config.yaml
n_layer: 12
d_model: 128
n_head: 2
n_kv_head: 2
head_dim: 64
d_mlp: 512
vocab_size: 1024
activation: "gelu"
norm: "layernorm"
norm_place: "pre"
norm_eps: 1e-05
positions: "rope"
rope_base: 10000.0
rope_fraction: 0.25
qk_norm: false
attn_scale: 0.125
bias: "all"
tie_embeddings: false
parallel_block: true
init: "orth"
init_std_qkv: 0.0556
init_std_o: 0.0114
init_std_up: 0.0556
init_std_down: 0.00568
init_out_by_depth: true
optimizer: "adamw"
lr: 0.00162
lr_mult_qkv: 0.7
beta1: 0.9
beta2: 0.99
lr_head: 0.00349
grad_clip: 1.0
warmup_steps: 323
schedule: "wsd"
decay_fraction: 0.631
decay_shape: "linear"
final_lr_fraction: 0.0
batch_tokens: [8192, 16384, 24576]
seq_len: 768
doc_mask: true
z_loss: 1e-05
train_tokens: 80340000
steps: 5259
dataset: "wikipedia_en"
Each number is 500 + 50 x the weight over its row's rms, rounded and kept within 0 to 999. Layers, rows and columns count from 0. Numbers have three digits each. The size before them is the row's rms in percent of the matrix's.

# up: layer 7 MLP up, 512x128, rms 0.0952, rows 277-376, columns 0-63
# down: layer 7 MLP down (transposed), 512x128, rms 0.0831, rows 277-376, columns 0-63
up277 095:530454426499558488472530632549498548529461460505484465469442577480491534456517562553580519591422468483436493529530522416542528434514469517538451624433545490472420553582503534557467410544473443
down277 095:535415517570470511546440467475566565463490459465469513453534462503544408430450439557411508498480518522462537539512530551407469600553500527487487536534468498582473420450318509537518559544524441
up278 094:565474466515562457523517404428553444581507506452467597502470636449476481420445471518506448382469502571518458540520551414416595527494503538519601438473457476545494431513471527557496502506502495
down278 109:478439506493506524612536516474490465477507494522487440484544466475511444446585579449460441530493547517513458438462477495426438660448504528510441542488538412675522532635382425486460533461455450
up279 079:455520483555595499477549553528420474519475565480535575411450545417590486442467555428499518518538509538462449501461545505483549505508460493520504492375406400491405444554554498554483484530524543
down279 083:566548569492548489528537454430413527449451385473518525488483458517473634613488555476456515485465520523534531385506461566530467413516493553445418505527530567505659500413414465433430481543487500
up280 098:441509507526448569507460559419452468417429403544596520502504488381509477544391562450491555534489496460523484563404464491494575406552507529582507589509459541428508613449633448574507512520463553
down280 097:497589451453513508485467533611442419573403531483405530502494480527523554563473560426549547432497507543425570439476460498528455549490484547448526488460533574507428494538546551591534526402549431
up281 106:440488578490422467532480543465491471437490513567515517538540499478521477448430484480588558423465494465389380535487419489476525490529506544548546500551494496505484525566542492572528536500498485
down281 104:552570518520564528483556533537528539613479453483454463468490462526514489516398449515545416458455472418458584569495527436458419568539480492578478502484531430412462460545599523506437497479431500
up282 120:557444470527521512554508556523498487512491557391491516508412531463529420378516498618496557441487565551458416577438537381442543481522456472565530592457444514532489557570489490517509476459518416
down282 119:518473498505482493482462510460489529486478470533493551490432496486508334442461401531497494484480514491467515545541503499499431575544533541521528498502483465753496511581247490509490505447510486
up283 111:468454445452430522496528564407505473546544551483486525509486531431521581526535496496565449434458487442469417474379418484496489453429556566493494538453508487441472453506543468505517418503414472
down283 120:502477505529514560487438368500563507504408481525499545466503448574478640569567574530469501524465512447458532543575458471460483571478551519502633507534486516349520454505543456447498495456475513
up284 091:494416544535540476499466561505499553507559399510488578569381569492475523479524550579536435541423489509399456460593512519495459464408469607504499560499480542459438562507528580477527467555418495
down284 088:477502524554490582485508462502482495483512648489533554450412410479449553535444450499494504465536584543562456371503487393450496564569471484491427412442523468506445472588441496497450522499517486
up285 087:599352412526603584546508514526445499478475498521472469500528483465505462465529492373494498464534493461588465518503548473546505458342459456551458576463394527532537549519512408516547493525426397
down285 091:525576474448458530404464542525545574498568541546493510544492522522435505574536443558519543551426504536513456454477523525455350524591482537536600463459527419495498495568372435501480492342516513
up286 114:467507531505489432473526588438603475497508480487510447520437440444554453496410489419597354447514543498485495528478509505531611461533458540506532575466491549446488450504576515524401471508450557
down286 118:518523579515531392509427543460573456559493430411515536594430480456404496512512442488496381505504528484506533483556496507486577485466498530558536519448416447502535508431465480510508603514455505
up287 086:524532453518478673593561484495492546473524468485369473464474543420507469504507565499544483472485483490497575472484496476414482483474489549504497472398527514515629549566534478483542466491522482
down287 087:488498579403520509491498488511522420460502367475525482535572514520470599556497482423483492509514547527513559571486485506540530425563466559456433483451502554521451566468539537448434587420550442
up288 104:436433477556513478494500578469473584426410543617479479485396539513512463465413466511465455553502554533475474501439461465517573454466521552645517466395488425438569540508530514445569491548477518
down288 099:539517511491515515379455538637426448468438482471483491454521442474482492475593502502551443545482462500561538560440486411463487453480520481462591514601567441443479527475626480538449509523552488
up289 096:429505429528485526497572491467498519432471554457395437492586534458445437450560546474478590454432509526482522522494504484460572471442491506504532473544350457528519454524484439555450493612464489
down289 106:536427461511530483593517460485471527548567548491530486560542490475502480529496558465474552568499520433509497411489508531486414489584482539497525430495606448547463519501551478467499421500522466
up290 097:533461479572511605478413502453410477528474459548411548502556574482431468436602503567478459483453555509418506487522513540439446527460596577561492515434556512563466540554492483497509559537477546
down290 087:465563419441484468474525536504416446488527517403581473521528519506577483549420395472565531441551566484491519481419521571437427583470406524518551469490494540602492453498440595403441546479512382
up291 077:417496493511541494527449491544496478531491502500508532543396519498594475507464519509481429472452525488454487473370447508494511509431633482496522544553472491499426431490536442500517399517479457
down291 079:467549508499590482495507542459485447630538478414510435545509562488484582566461550596504519439580494492480537532519499480549561465502466394505426450590506501399508502425487517465601560396534482
up292 114:513553528472494546524542476442470357481524550518461419533462495450500516500538563554533515437593464538488530545539557478552543399484507531509585447523511444484554506521534563532598524609469412
down292 107:451518474468451553407483516494480557447521501623486531463491369522608611466507506429512438477445575538499592589554538485514472480498517456455556482481563473488408478540628520486504529477519605
up293 099:467474492482548545518462412528564477552427466480581484505512550511410573486577582537552443521457425534428563458519497454537557505420513573499560513526460580501612517514521498479596512520429527
down293 095:506487530506556470483513549566512570567536459494553438502416531565529502563497409549565558522485479538658448429413535551484477534431494496508482449552481610508464489487469537550464427461596517
up294 106:437437535568508578534507542554513510469493567553493517483456589406408532463449499457467454497441537401505577534468546388458543498428499514505443482443552416479564558452557474469620449531503474
down294 106:535522472441516502523517526485510502472474511489529464533455455503510540624440469464510482442404432550529490479462544447496582560488517510552550443493492457377495530469517550550457475416472477
up295 083:459462402474486444553555459515517578503559538452502519480493520468452468466607578582533448574497522422504502545463570453474491414498503584445430559573507469487532542512523482496457438446452470
down295 083:592531429513464483473497458532457548464490457467492478496531499531597519575517421460488467401628397466489539580523407550491574573510492561548497432521500487475480436452488475454489549515469566
up296 100:480467409524446553445476471524536383510494542552473459467504575503533486476523418440448541456657587532520508569525523550506490433490492447511536476495499529494488501493505483494500470533398520
down296 106:525491492449593414488587449547447587602498438456450414570541453473546515418580523522605599468477536575547502495369516484491545515539501522510488430471458527574460538568478489516436502469519468
up297 090:465551497460548512468534537402467410495497547493493482460562440496505568502473468431606408383401483516415503464539402496479521487481485519564558463520526492400548385492582489567547495511369541
down297 090:525562479494383492560508515452494629495481417518412495455519519459587490416556529549372467547472508457465451478513470539464493568442496500502463527549469487539521468418396499490482474510513540
up298 111:389440553596546485486433490480572426468448490507397569542467519426456530548555515502546370425419527571486495516545465450587531488409493542544573527537611486464619446462555424542551457558488486
down298 092:498481634546490499561452495578551514513489496406515476439562521438527460534569547461428555508521492551451404476508511545510500491561481376497402541481483449501553557479462401494400528499584529
up299 101:414470582549529479523542551499517465517442494527484476626519482493393392460570548588518580530462530476485521443531523542456537475493549506530469456472457428510490520551516477460546556529398518
down299 101:532424503573439504544509532564506470532405497544514462513517523505471492530524464491425487492603407438448561416457509491481523510462514499476548482583559427482467456473526516489550499486569426
up300 075:478433558571423526626626447486555470482430554554487537539487541440478492438456395591454483515443486543507517473518421517532496545516489585514534451540514485490487436533504478578429517538482466
down300 076:468614500421495510421465500489479484438471372510516502490546515469502534493414609499608499504569530464452448591540548471533542396533564438478525583446443448484540493512563506537460543484496464
up301 091:610521460476577485564502398406539435459358428512432465609570460445475484475516486465522503522489537536476487494466489398374483497521539510514547554556450472440513512503578408572499434531429585
down301 093:418476482442529548533564593519486466539447451490482543488443468516464600470431488530569470545522407522523553490520353487650532563552536511469479576439464496440460488530558432477591519508523537
up302 101:603550607488484465554494496486508514492416476526452470484364581482493532521504473567590485507471555570396492531508471503528486365494485507526608474449503464427557535589546477604566530481446502
down302 102:439537538500479510494512562532566537532511542459445432568528558416527552491464457433503601565476563517499608532457389534585510469404569427493460604534420527555530566564584469471440492543526395
up303 089:519506464465479496532495402410484514544543521523537580507507503506414519464487422488434503505430574453528442504546529435459453430478416509627489552509569440512621510516530451454527542493490550
down303 092:458462485497528491513518476592495394585541472584466455385514531408463574534521540523441518539506429459476428431430566504490564422554570562459545463569508428497488405455473595564520589569476448
up304 099:467435548472506545507535418457517476438535518440476570574518564431494525434465545581487480484507510468611502513535411449458531477464508544523489417518427411542502481560513556538527513490514462
down304 099:613515464569517527599484502520489468472436553379530502471498468526446462493525467523498566441468435482507574560432469495588591539520559513494465448479504560443488549546508557446493435502473510
up305 084:434466449448450568531478557492477473543417534506561561529502556446472507506539402442466429497538479429502587515421529490472531472504500495557539543502499524502518505573554375534520405490499598
down305 092:530567538528531388535524502391507475460513497440469475464579484495433485531513591495555503508529525528409485534515492561642523354527468496469534464521487545425573556370544566420529511532521510
up306 080:446441576544495547474575533461486529481550460536502566496414486523468482518455515593511448525384502468469417475499479489474558472497613605521568533518552443498498442441547521526502570503513488
down306 080:508445520523557495484497468571526484528541508441448483426517498487543422553521470444495518435490528525604602398478555537534483453499439488507527525449519518411461459514518524516509464499514571
up307 084:514490525539492542433542376431479460444501506505445474490417538424574475487446540605487428508484493505536538497609536435479460444461507616449559542523519508416483408493513515542505433485397518
down307 078:436550528474450407500480414510542531473583507473558525492576492519449482436546479449509618469478539512442496526481539533428516602560511474552568447472462514513523551561541526495441567464513487
up308 091:534468443506434601467468526555427519476555505524413533445512492447461564500539570482562501481522401480437456489468559415501552475457496507569510514421460409503479572535528471482514482477531493
down308 093:505588514471504522405482580482527557437455472514434537506431535499489463489510390478489515482494589457512484553462478557522418430505458460482475526543531542443471467448408515582509487584497492
up309 111:502470445561529557413523507399554476497488576453528523502451559405483442414415554511599448546455447492543465474542578501391518455472507581539535466489508506458525574545508499432518539503503596
down309 104:534482508467575508558475510493521503438536596489551464655537513510379470590510488499406545579471600518539389508518499482513598445456497428504471455461374509548414512415487408397520503563497509
up310 106:474453466475452553500440448490595569485518519557483505530536513474466510538508504392504543485538548432552545487460548520466544450583567469532508486569478534518525627504515578481519476507499554
down310 105:479491603548529486468423547439490454524524551439491530526555599576520458510416433598508588451530561503616526441491444503476526514597507446488438399476488474449531480506486541465470444479537468
up311 103:470486520528578544538519461504511567538497528478505474494447446442542561414427549512504513481436490630566537502433514526470516406544514505450508534432441527369543462577633456541406469523397507
down311 104:505485537477541524472566647471449401473451545458502555539473520614508499436489503551497477535529522554528568531483464499404545502486525418527465487497408452496452509522503474561346489568550519
up312 105:574488524525564560573464386478450447494574516526523541531435565456530466494471532526567494551441475532433452506432463391426509472428492472475573542484522409519529532572506467622592483516424497
down312 104:399598459479548517461465515562526429453512525437438535556489389462464552463522569468466471476419554537546595532493505437475402510557533410472472497537424554446429483581444507497523459459531637
up313 098:436396517619530450533535498487454472519441498465499496508556474516482500414503423460590553477502598478390548538467505511439515430443491515491568557547570513461528496575511519534505486542532571
down313 104:576521432510442467479480457506538473516553536451509502535496582426450578546530472530534380573547468457531558451559578483594460542486433531589543517411475500493459460487484523480462568503467458
up314 080:520425483502459590613554496519517604515440413612480539606476492473357513519626461425470471513484548438515552477520467449419507463499594450518464487452567574487489557591525500513470550500569545
down314 084:483542475503457425418481482573497459435413532532513499460530438558531451540513541485489465597493414592469453490556527530509432469553485543439520568523526554519485486411412576560505589341572544
up315 093:518522470556473467468507402522502445483429528558534526500493504463402492491487606493494496557479600497506516524368481502406577415380570490527523437413495486439560416437558519520568481507505568
down315 092:346426506439416457566413453475432580493499460472506525498405470503570565457479505422520554506627498569529581485423511528474472499547556571456409554483479515587524521448428507467428492475496535
up316 103:552478511532498517494506545460464557487505588465486571520511479512469474449436547495566427485475515471542460531497560495478525443342449487539610511429474543423579440583543543446659546520499537
down316 104:597524516576512452490556437473488495485458501414540380554580458573493586550552559484437507465527433407510485445562594503464449568559580574577482508552476479423484534514477479449420461624538528
up317 107:453394407537524441570518565498502481461446498418502585578450573509515494419470507633516515436364488489409447521467525429484467519488496613539548448417508491510499463578481488561556422453412545
down317 110:566533536577506600530540500535514464475464579544489556427492488522583453479492496445467495558472550422534467550563421423443461624466526458457504556441604493566547438611407397467581489430445548
up318 100:473379484564544454551496476441511475449457467463480492560427535459440510519459437515574503435469537557507485508485476475481479455406520480514567497411522382527509521523590450530587556491512535
down318 098:571449466493495479524484457441452415567468505454485516533546542465564484531464441499394547472581485554524521580487512575516479457478384545496537465583494623475502488466544548557466500418535511
up319 102:504456560576462476485393548523509499532468501463453400518450528390539474425499538499475418459477452515576526549468537468426529454520505534585495610447482540505488529578526496488497501448521484
down319 097:573537466482454549497496411482523512420599478475522485469405476471533459457445408455432452492468478506429554558455552562514438510521588555469447504530502594503545478495377518512459466456515563
up320 080:575487453515424440437513513502529548453445548527475572427508490532465561524452541453455580428508447537464498492513549559490440503463508454455442488413408463471531540542505502503564423506484421
down320 085:490505528545542498529500445429443493520547513532576484590483478419467597524524557427536471528542583603459549475498445452580487448451420551535525437491492453504536451429444565376507483517630568
up321 113:537440526491611445454475451402545477418553540592360540448473548480484481505456527614516405494514464450376423525490477470513485411481580554563530502437469461511476539504521491581508441529387466
down321 108:503538558476541409482444558525462468530487454474540471406625520493529498449505524540604556470534437527555472465445468455494561550586499472495513451503484622533519459608518488538466543524497456
up322 093:526575455545533499556498485415443545490475480551408401511417566462436496544531448553476602505546514509520538480503537494483498444494535504514502558434498350418538515614571372520522478548474466
down322 097:370556569462535472484503470541461512457536411490533548534562540488533532585527531524485587520472543616497539375448530518537525429499554511571489517494448532523450497490590480579543544539429490
up323 094:478457556573518483573428469410496510510468587441521566515530489459528444487563498555428574453490541574513536439473529522452529458553538478595448468419488488411411442502556518550508434561506503
down323 083:505565441579545453487493479524511474544552489433428499523639551557521545405491509542549443537475566450523510503413461550442430532466381467467596453487454507541564508530411475491579460511444544
up324 093:401433514448516563554487492500553482483526654459461381508507514500485475417497601516496529429482486496519459499561605496469561452517596507590491530452518477547562381525472595543534410497448424
down324 096:490532385458473522460464539517514474522438515558433577451490390547572486486481445481550596467519443608505510511431444594492530571468425527439461479572493542559412559443435491539498534449547520
up325 095:355526624549468521512528435482526424485524495486453509543480497490479508501531446579572416462512525440405442520509482500539453504438506523589512584518551468512560552486569378537459485455423434
down325 091:466550538468449504452479620428490502535452526463533450449490463472579544554517515556388503586487588526516476472488437551486401554623465483502515504588444502453470444450545559536551491553565478
up326 101:460539581519529566593453444438494531529544422589485523544401447438526592484523550531545481494448479516506557419561437487491501476459461546536517517487416558483641479560527419466488628482494504
down326 098:513503521544525419522485546448580481564419544517524499525585461457468487543492491552410483466516588466471460456500498559536541419500537478517455434510473493524509505410484401502543555551523539
up327 104:539398578667559622565540477458427504468463513456497493518521496453533414381549526553488510429488446517488461468486526453474497480518508541446479508471520477470511509533471492536541563572479486
down327 107:497534552536502396511484530483583519478493553440493503480360542592464444520479473469480481525497577422508390501542530536574509454537521352546527512512493502538435444470498470589486452463509520
up328 095:509544572573573540527431513525520497393457548575519441522541522439529468502534540482518614473402485451419492491523509504513512442496522381527430601496447484504508522462476469548447583485392531
down328 100:522495447498493505530540486516510507565491427489474500570472466507616540586517522431464376446567467617508541480527547479585448535468422562471572470515404504485520459502542531495455474458486601
up329 098:597500419502512473514464552562431433489500580373464538488531543450503477391598516448485629493455575531483451574517558396463576513511419593490509577420482552479459478538441495535578459508483488
down329 100:501514456476513484579506568513526476517526555509465529503479483480526418437556429541502548505468529500453510498460504553478466642471536459536511477519561452568445489573263462522492518451503457
up330 106:488506501520546450501499497447451441376494569594521566484464418507535500451521507566496525500476517519460460543494466484544493427555528493425580503487519439487467452558513450552532392509473381
down330 101:436512515550479441524410582493463482491552479507476479561501574447507561482477459529437436554493446596512413401431564454482488532514416551456392482531530467573467517501533527477496533449542489
up331 098:382508532492537479509468518413479485470450440517496458479482607410399510551542487520532574421545500459499426447504394531477598463451458538496461596520442487428506430503535434469511516602513541
down331 098:489591516501494519487546429535389512490511471510510582446471474482544505464586437492519498536625410448461501410512539467523412562447527571496503529456427481529558466534567455415560491466444545
up332 104:429532485460495467509527563543503537482495473515445428474478471526455513498515605528534458485465528438537513494450495530493474372475567512453521460457490475363445452496601421497473461514460493
down332 106:423491515487478449541457478443448534560567515462506548500506501524494461459457562511518559473548455466491603451557505602490475564496417507501573435433541519522418515481385490521526493535509446
up333 109:513506505549493481518618484409471497430469553544447458520451552494525507483517577592490556404558477463429546481563539472526558460436527588511513535517465366533524491570450561602499396573509454
down333 114:482602486504451439466480494518485434523507553503519477474550468452526408569476525607540449479503497591474460511499558490475520483408474473503412520498564573473462511511618565533472515477538497
up334 102:437491512589482535563556547543505513480510557563489489529484568484363550435465547585462509513555415459414473505571522404461581491430439549505499512391510466476586450524512522469582496507464379
down334 104:509487569622471433475435471553509477421480630478449519454589506464436507563477494383418488518420563486529528483516530533535452553514504419550528568551491508532566496547518450490502441567469605
up335 099:472552522544422577437537546409554467418522500457493611456416557463544533499484525511527483424455508562434500513453548485561475482489646463539575537459565462411566432496505458615582520559442489
down335 098:533524475503497444623484427601529513422420462477502381533522482444428604468570518467554488482440488505470513523454526517581441566529451459614524505517477563531498528476422450490494504563491482
up336 100:444485526543562490585504545463535458450480596551515490521489491500490489473452532493528555419444543572425494453410452408470464460516472425549583455531497394472443394526579506576565374479452547
down336 103:552478476639521472444445468489500445536483524554432606536531543468497419560466463455580565511514540519495572517469415543483431453529497414491513507452453480505468470539631512547496430409450539
up337 089:537369487458438514421514545414545467419457573507454518524520461490450512414457520568481499387580489460583529471537456537513510509406535529558516533503427579452491552526509508470482483585454511
down337 086:526440636497522515549511371445567526526508566481447388570510511496465429509478523430538526489419447426495512490563503486499396591442523460530572579543557485497463519442529584561558512466443485
up338 114:459442565525594495581490492474542519535525606587442508452401502449474449473439544444559471571498570475438487430404453435513559445480481546501562466490438504435528566577535414539556485437454573
down338 114:466505504544346487479412502559515442486496492540542532533539535443542512506512517516472532431595427494463494515467492501499554478444476460506464530518373457409531370471559492468515564558479540
up339 099:497488427483489518489524535435533496578522470474465514546444485500451431475516513571464537449525579393470559560514586496439440434518619558620464498457538436495472435568556513496472541512398515
down339 097:508540455460482513451569474514496494497448524488442562514494546599490507439451602583497490377544428455402497564452436505471581550512528443516519537534557501431448499539507549387516512507554461
up340 099:561474455528567486488527499536553467562524515450498574439384532442484466487573530464576526404464378537534493481504516418435498475537455488511537598499444375486557462541506420544592478507537511
down340 100:562518467525433509500497493384554526511535453556494529553523580511532497472477490521542467535544554589488461580466453492486488526499612454497489416495454538465459510479383508499462447502481418
up341 095:531465521550591458573522467451506560564526496506526513549449629510489504554521437469442487437529466524520554550482569522509435493474661450506518479443460483470520504547493485434504422492466488
down341 097:488401552529511525492576558525496500466498469528506439420561469377503511464518609442415527527531549568584585431526494552523526492501418489505415444470445550462487484556527487517555570549483475
up342 105:534423470504430502475473470553522463419483409530427511584507425494573536450515519542508489472418544477541522573540519430447522456532548505448539525505528518382560487519493464524513466514463544
down342 112:495497421588516495455530466577536492473490564476574515504502472495439515544460471464526458436397444524530431423536563551482502564468442513566491532450583461533507500515476446490488491432487457
up343 096:476567417606513579605482434468473492464520559568520481504502447518531461442593523566491547455587557514481464472444514454499587454484515547512541524507554490469450492620573493623494463564506458
down343 089:530462592568513482467452483397485406433504476536421482466563502522455507574559553504506565535475583464498485463446641435545542496483516470489479478565444490550551520416512481400493494474401485
up344 080:501570448548608502551493506500558418514609540503585513441495528437512526517497495483467503492600438565468442564414567526505429435435493585449498514490511495485499412560526447581476488519459465
down344 077:441557558458439457448555495409484476563486530560591475462582473586476516519457593525592561487439488436463517535468504507543527449491473436562477444507538538432517535416528483451479547578533490
up345 092:400462443440477471539503509516511562448406506527527540633530642445542521503509466493515432528477562377442511520459486539524522453505551495562552541585487482437551518514505452491569506549485433
down345 092:497495574460385499412561477465480482480531448434453621548417416486505498553454499496492413506468461580478505477505531507473495593408520409511481487454592456504496518552548521430504596434537537
up346 105:595453451511579490566491521475524480473457562449549545570396506546558428416537581551538548516549526467500459492513517427489514500376469532547528439387515439484603542566509385500484500530336529
down346 108:462494467480572482480553496432592457521470542490482548445513443515483393483548428430556529469445499442471561515463485470393522571615564508405505458452566489533428515583520551456556414462526522
up347 108:488411550575513432447530573451423556439500471540497412524433475488555437493522486527424463507474455588497441573394458430527568453518461484498486568498444440498562475544541463478558511502452423
down347 097:464518453468503549555482472485447550333509523513445562544483531449472425476467516528521448483504585452453512469486501557441425496498530497528536482552569516500418494515432467492424509472505607
up348 108:468537483524494504549494519420492484498505505421479478612431537352477400529562590428506504472511545505569529573466531474424505378496501505516522553473573493498585440490541476546517530502440476
down348 102:483558438484466509511451530517433526460522563418522485474571527471509412515553512436459508474540513447544521577475444496529604393514465582616473484514440520479462534548500603482438468570484535
up349 100:398496557551439466518457553422537546500571461521582520629461461420520537432479480507472451478521550491560517529563484440481484504475503489536504564442534466464549465511541521552452504468358495
down349 099:500409410506494508564456520599522515496477494505402562376616484473517460590553446488483580445536413469527486572478443531491486516517483483447579444456541495407445483508543435540449466517485535
up350 114:437495548482520567500476443515593457399426559452467543561538552431422458454528467554561567409530482451512421528501452481559496422526511483495540466455530548421515568497511450531512426546391353
down350 123:394597431467559558474552563484467497445534544573497530493425543491503469467482410569546439534527502539497395556512478421541484512468465446506457449529504517483482549534573483457515479554493495
up351 105:450489563564534579602461483479473550472453590601484449492466486382523548471433499451523494433481558445473461460531513376550520494489585465424485419429554479427569557558547457519481479458440537
down351 107:478500557425512441527432489616537534525442493506401530492497497451585499446573624391433452549421467480479487553529460501516574533548484524476509512454552560573467530512533478484576501489469587
up352 107:479535432510497562511531463476434374498453497437493501551399479451384489511533496551493561559459499509415514458493520474547528452451523550446543461533532467459521371538550465575524433572488576
down352 108:560534436432444484586488583496523563480490380521451453483435543521472402459517505494519399505465453468583489504457500569495441544416479557381479549460451593622452505502471547511491551501470489
up353 101:380449504543460475525508480496464514509497486529597472549498496551473538511503548549426468412463427469493449476509562502521517442503623539558461493492533445458461576473527490613561488556495419
down353 111:494505451427565590445447503503568498477441494483481532503503492542499503442509482427502474517482470525603477510465521478528543534586526508509518478476485477485482490592386543456544484488564491
up354 114:510485603581551535562443544460510506463476589603463456548441574423477494496437461449463491445426492516476464508530501524472559431441434461525609556468513535466598573527567474449545545500471414
down354 110:484449520458545459493515463537527404465477435447451470504480586481567593406453529490513554479514588504425533506479468503554445486540488434569578519434433502448452547622612593503542445427603532
up355 105:506560462432555481472479436430454497501473509525561544516524630421447504524536611464521501468462487472474440529546519445496475407516569533476490483497515535450415497458544571508479538548532565
down355 110:450507546438513568496479531554436543521467462508465486542424463490549475451528460520475500532617553546486487498554414513501584497480447551593557492431487556523425460457448479476427446436402545
up356 102:518468502479500502485486398421507509469511425478570483541443459494514603555541603539563476505532525570437518444416501429546595472424557484449564538463594415391572520450593426534536487557473431
down356 093:498398459546467430617440528540491503530493444551554495478460484519465445453421490532461464477535548422548508565488531454493489557393486455603486518537552543563484529503467579477546499506442426
up357 099:562463533484559509496558421516491433391432549551542441410440461522441487502529528400558549399521430475442545499514560514499555505396488436536468536487493411434522462578549553476569558526481542
down357 093:505466477477410458444557503485513522479428505504538465544447417582495460523461440416497463509466567554531551484444413586547462552518531388492392499466430527528534462535490452494581443530448492
up358 101:483411534544522613466511472530453493556412518560484467484527467497475482426526536496518489482538556539472519531616550501451572447553508490459565532432472497438506372514510543474425523508485515
down358 093:439537535452441496477353417559519519555547445464506520614485529437550481433527459390550510536503516547515507583410544538528530490529532554412411487562579530512492501522562519514456543537513514
up359 082:409531493566582464467563457530548507486506543577468591533570510500489468446513504490567546515499478388490589527444541408440492502478496563366492448426520436537560555615530544498510413467528529
down359 090:509532505465466466499482481411412558558491466473481545561377460478549558549479438523516450446481552504564463448570471548478480524457489528524549572454480559504409499501412489492415568473540453
up360 094:498586510554432537500546573529435532504538474502570440520479468436457502501485559495478502425530507569529485482455385463433531528443582527420511525461435529519663526602578464540519493498513553
down360 095:514568480497538506491576499498529459483500465511514519423523509502532490603538536537504476398536465503518511548600531663463450463533467429507537453471442489476509453462543455498488497470534567
up361 102:492527492512471557461471461430595470453495578477567490525412502446435509472452504501454548490480457462549429483489510514526544397439506516495511493437499507484637484540533628465478583532498601
down361 093:551523471528443495524492508465514515487543459545558447543463577490457525565540470439475417513551449501562445439569495552590442503491542499519429392581474445481490489436479429531431535543501472
up362 098:523427493464489453474473530481385535478525486551491511522481601424559477447605549504512482541475485512513554489520469449548502456505478525484599610446461461472473536527509444601456435542383444
down362 099:610475549566522561501508449485507542506598446493531458476549541393440474525574437471482440431523568518448512443431516552447515521532502573498457465477444484623509457486461495456449558552556538
up363 094:515493447436510479511535551452507445472501546455506539565452582516488468475507524513542491470449465560505488591471408495530488461483532588555498445551493558434447434501463516524582466539542420
down363 093:493542539389359527473521544511539448561418473564471493416376565458512514530458526513398421397402483494557510480550584492531438553451544495507575478507527529525559473526501489441485506478543524
up364 091:482493506543514563479533446526553486535535545516466532461490553416521466465445626517441532554511553592480536510558437490393520446506556480479516442447433547530548497542485449519502358486468435
down364 088:570496533382576527547541555490504558460441435491510524485435477417477510446496463448440499514502561422455544512597487494552367499454481449458515498439550496570488434469428524446509557551558602
up365 109:442474430560499555437479497448462484513555494472469568581540630424469523446557414432513457462513382516510482421527502487459588484384531493488550504480544581428480437520565530478508452557484490
down365 120:572538510534457508502503476609543579569458524543508468490526476579561483462572464484420611617575502477533446410390456484503573557497478472531442529516472505469590482531423514465495454546472528
up366 092:356486509520441537526445553427510439523552504594480469530505528460499522514452508563485518380459463534514434536499467500476502434516486507542521582496509490450476456545580470490502426541405377
down366 091:552519491498455533498591523457456520535535421506469561512521514465521398390501470469511493495592489513484472561507585525479566423405434554500517456581457541526484474506588500495451548504560484
up367 088:520516432503565503649470443448469500480468533470525591590550535499352537487485569425464551494532562467545515507500499496576536488439578485578497439457539515509495477447567496521498448540457449
down367 085:509530463497516527507477369568485481397453465447526490452438471573519491559479477500494535573502499458587584523494487469481517518469516397460506464531399491647460540480380575384421534510631560
up368 095:497473472507557545479600487438567509464535548551535500495554427505410543463538517583500523520413469540481432421490505526434460507421524492444528401490517481533488499549542529518567474540445555
down368 098:557524466582484477596479424507450510481545485453494468576517518413578469430446466443548527480512581432510473500422458479474536492479551437519489570439438575589417478444451503533380530473443494
up369 093:518489570543442596509483548471444526495494526471520419455535534449510458503455487554441475506489440553519420472408528508449486495429626564414488567396456527486475498563554466585475481535417464
down369 093:460494514508522504462475476489522530529573428604485436547552510419512561512490541482530454489586486509544531506464537541484543424365380484459501487584546503497517357425488479533498426557535555
up370 104:466486511451535489493551407461556396507529488433474518532421456491519517490442501420508429466484409541459439548529570499502528448433458615511529602553484492470548443542586509485529447485494544
down370 095:430462508523454463573412578553532556484474509513538500442553528502446556490536530462438496561531512535529412520550467547499541506519404431517467545515471521563455572392434515502497522542527428
up371 086:437478554426474528513467455486580498510440632497417458551454452507444476413526473564484522463507519533530557476526529490466614475587492489602543428573413535480506410567516512555510399516403501
down371 093:511463531478491580521475440468493412538556449514474483444513476538487481546414441490609533434497531499486474518449586512463454465519502518498495437618471524461522490416597490549478525446552527
up372 108:489458522469533598522520526469528514409440482457458527511524481468513474424452467458515503572538521403480501460539461488524580489533526612598544548493568454354554575533525520546519549570511557
down372 110:415509453499494480499517581535534462445505415442482579548492470473481456495583564485503511441537564515541514466482501432484435565433525467481458449583479470518547463509531477413453512492519462
up373 097:561476463582540589471532501542444468538517545465481521526520490481513398469549579477526494392512594495482438489527599481447554469532682540512491507472493525476506426552506508518462473578432449
down373 097:459573471472550486495555574513556498541517492527488509549447625518498547452478469440500546515527398507574488496539427477562562438525378462512496488454444559471441505522446437526569479498495407
up374 106:427403526518425493526572514412476510394448458435454567558543615477483475489470489542494433396514493447476522488545453465514557506560554587493442493494551518455516467532527488565586514596557520
down374 107:530625538520540465522512450535520559508495584586509565573458562502463507450372503441515444524479548419450406464531583531489435560475519505541361507484467498584488506549500522485490395505553493
up375 095:574471502493451467479463454479585496485441492488446444439436455467421491544529590574497484513531471521529343516450486567537510473516494510634504527480431510484447557456535486581623531566473616
down375 094:549556440458496411622526515414604519485570550488449565609481611428482541481535476534513428474579540503470523449574566509501577498531522510480496547475478452493513423496555414481540529434448445
up376 081:569450394505561574502548417440459516558453555600504468575511563457464511446517628495491420509497559477546566479469530506513493461502475528486535578517530503454517474531480506565450470432549543
down376 080:512461513516557463503489509527574488557466528504450495454578520503512537503474487484492515527505511403541480533484499398575512494592333462521468507445534453544504483496493491353423520469484536